Each number is 128 + 32 x the weight over its row's rms, rounded and kept within 0 to 255. Layers, rows and columns count from 0. Numbers have three digits each. The size before them is the row's rms in percent of the matrix's.

# down: layer 4 MLP down (transposed), 2688x448, rms 0.0822, rows 1550-1569, columns 64-127
# up: layer 4 MLP up, 2688x448, rms 0.0822, rows 1551-1570, columns 64-127
down1550 099:115173143081183148138123131149107090102183087115105120116178168133088125104078164163095153120116112100154125135095133191175190148169122142085120147097100113107136153130147104151172125111079117
up1551 084:108140078145077105138096093097167185160137143160086137136106116133128158154112099116108130159104134150106138121176125117096177144163168114119106166057216113107152127129091074126097110091127123
down1551 095:156057088117097105177151139104132069121142077110182089124154112131107114103166111132143106159131087150084154099131163088132138130092131149225177161122135119100146099104157129112113091089088130
up1552 109:091122149094125122107130156165096136154115107124114095086173059064140132108194089118079136114087117072128103132183203068137130154150118150160152049133154166152107079118112110139056075117101110
down1552 105:098091099139131158172133157092113118088104167095140121124108109140120150176136117117116117129100178158225179115103116126169112127114131180095075067133193086066065165123161097154049197145107119
up1553 132:081148120136109105137138127107130157151168144140098220143186105115150153155146159137094144153155146175146077117130166177113167098137107103093051168138163121181157123097147114179116102181132190
down1553 106:155085123094120130075162186152197141101148097128124048108081091141149090143138144175116159139150110119161206218148173140109066138127108108151141131125097134148121089183116069172105132186090135
up1554 102:144121090142131143157060173112082133152110079093137104121141142100130146115131120129080130125123169076064154121126112177055107126096140161157103120125120159082118060150157044119123075138087183
down1554 105:120101156095146080112108106148121122064193148110146131116127131092103123137097124102112087052173104119109111164179077132125143155104204110183137171178189091137080178186149221151127138143094095
up1555 096:133123159151198125191218103117122146144122109113114130165191124173157175177121127085175168116098149138158076095157124094217160167118121174141155144129093099134091166141159067099101165127148101
down1555 087:112123157141083134079090095103169101119181173170116149122064139131093041139173170085139058108160117113161171124140164143021067067163114127169138129096148168118102101125158170071149144143119177
up1556 106:076117091107123122124130160196151117024145106151180149110183091130120103149127156149049138154094159204175133109097147137147141132155171113145094190089082151104145190138136123179114119109084127
down1556 095:159111204101137124108169125104112170198111152085122163149099136051104173136162111093116102160198133046112090133162132156064116114109119150161167088144152095152148111127129112125133113124176130
up1557 100:139108115142129072180192139148162152125098152067133178114079127114157109142066179157145165147132169184136143102113102123125085189125140166146113142112116080181121178136072079107157176108157146
down1557 097:124146139137137151169084145108148053156062091198170120161157124144121126110160169126140149162115091061106139144124095122130100090141159126097147157110135153116119085131091120116145170161143155
up1558 103:098084118108139124132125154157101146162111186072122082124150064137120156186215192151094120128170161154148134092166129147071120153160113129117151150112111109160117169208086156052141143086055138
down1558 098:107141135143129151196188116128107105134113077134134119085118175161116103146060155122125022164149107137102115108111088139160106135106146152125115155111111137113175096063119108100139122114111120
up1559 102:132143114062170156089069115101131114114147067148154049140058180127160117134107178130096135145153167111129161101156151122063116156125098133160129142124162128143172105137131092116125101081140113
down1559 102:151133100169123098153132134097147126142127085143104085166121099143145142098104099103102110134138076099117155190108142143174122119168100157136133188179176129118153130075125133079086119129148097
up1560 100:147164096170162130106128168123113137169163172145131061135086099188119107102124153124138135087091186132092144111162127126109161159097175132162114161148133097168187053127115081095135127103114167
down1560 113:145165147129144139166142134120127089059074152149172110207123115162150052114127142138097148065160163199115183141153114121122168139106174107109128113067086130166151117107130147073202052135109087
up1561 102:130117161098077185121088125120153120104139160123174093166162160123112091148163112058163117090132131117068108095212141119150167148119124061143107137139087152142118105183182101199156110100140114
down1561 106:140144155100137156109134133167121162111123121105150088106089111094119079072133142141149128150102189063115137164089099151107075097072177115138146087049132124148106182156066128094140139123108116
up1562 090:114110130117103138062173153111139088125122135133105134199134103122114104138149153079089126155109099149146144155115106110088183142159108125169108191152072123138091110096065150131111146095096170
down1562 097:154117179184076111156143149114117119127110122106180168161122110136145186114128161082137137127163162075161109053123207130140094066128163098120104120092114137136125139118163121119146088146122043
up1563 103:088126151167169136130176147148142090084104102099167139085110082139130097177102126054160126171139133102155132126059090164126121160119072138114148092109133103141107129100134169097124018108093108
down1563 103:112118082173146123141113125135097161109109126129118132107150174132120138099173126166097136183137078197143121130133134103099082113118137140112090139099091102087100139133156120142134140139097139
up1564 089:160115119126094141162084150063126115143139130194162117092110063104150126162143190100097129124140071130087093142154114085084123149116165005156096090151203192103101093156174152160196157109087118
down1564 099:148111093108124174114110048134149129136155096162075182150127164114140118085170121114186144157179140117141149136134154150138138140102097159086092126069107123067090145169093120160158093099112098
up1565 100:099137111106114154106082117117148137152082140126147085080132127133155187209144118111118117082164123092087144131150133162132154141161118136115099099167076127086116092145148103128149067102082133
down1565 090:149184115121129125137160098135114130144112109107118142161159165160053151090106159078161163126082160165119091107145179085134149164168163181118153131110111109180198127132188162109165161166093129
up1566 107:102141173138066129154144162059118167152129163095157074142126106147092133135093099117090094151166076122113120033175212139120126129140129186153139116155083188154088119115127135167127099129162142
down1566 098:072074147062104142100123159070134121163133043037068146140175146147122168136125093170097171129098091113145181154102042159091170180090128098165163107130102122125123125141098118156130181144167163
up1567 085:149155120051130187161128153111139171165104107159121113136154104149121110116166126135133061071149100148120105106139138184108163130100129130122102141162107104153158118170091162081132075107151129
down1567 099:098143153165173195126177130139136124164175127136151150130104154163095138138129135146140168139097125102148179097113158095089153083085137129115115120182177107138148174125088142198149134127117143
up1568 087:124137121117109070100149116095169121096124172157121149104100170118135125133143098108107166077121163175135196134124105180071167151138133153109126143156152106079129153091101127189146126137090093
down1568 094:114148125129126143115143099160096115173119149121124076103162167125152144103087089135092129096088110111116072145165084124149140083052125082130129147170101175152070049161113121145108089125150159
up1569 106:151159131103109166157136137122092131104073162141150152149147085073131078173218086159157117157124185191169139103106128071140140112082138072132104096140101118136167084124127129159162057106160138
down1569 115:103080144165134152141139150094119111085151117135135121120177124121138117107099131119088140081111118172165159153178128095099129164103164137163108120083100091155145179192090110114119136094137074
up1570 086:126180155138099181110137146131120148141164110155155189151109180143135139185121102190110111094104149209154141122064159132148068182130144124166113096140203136164114093165114124081124127060131096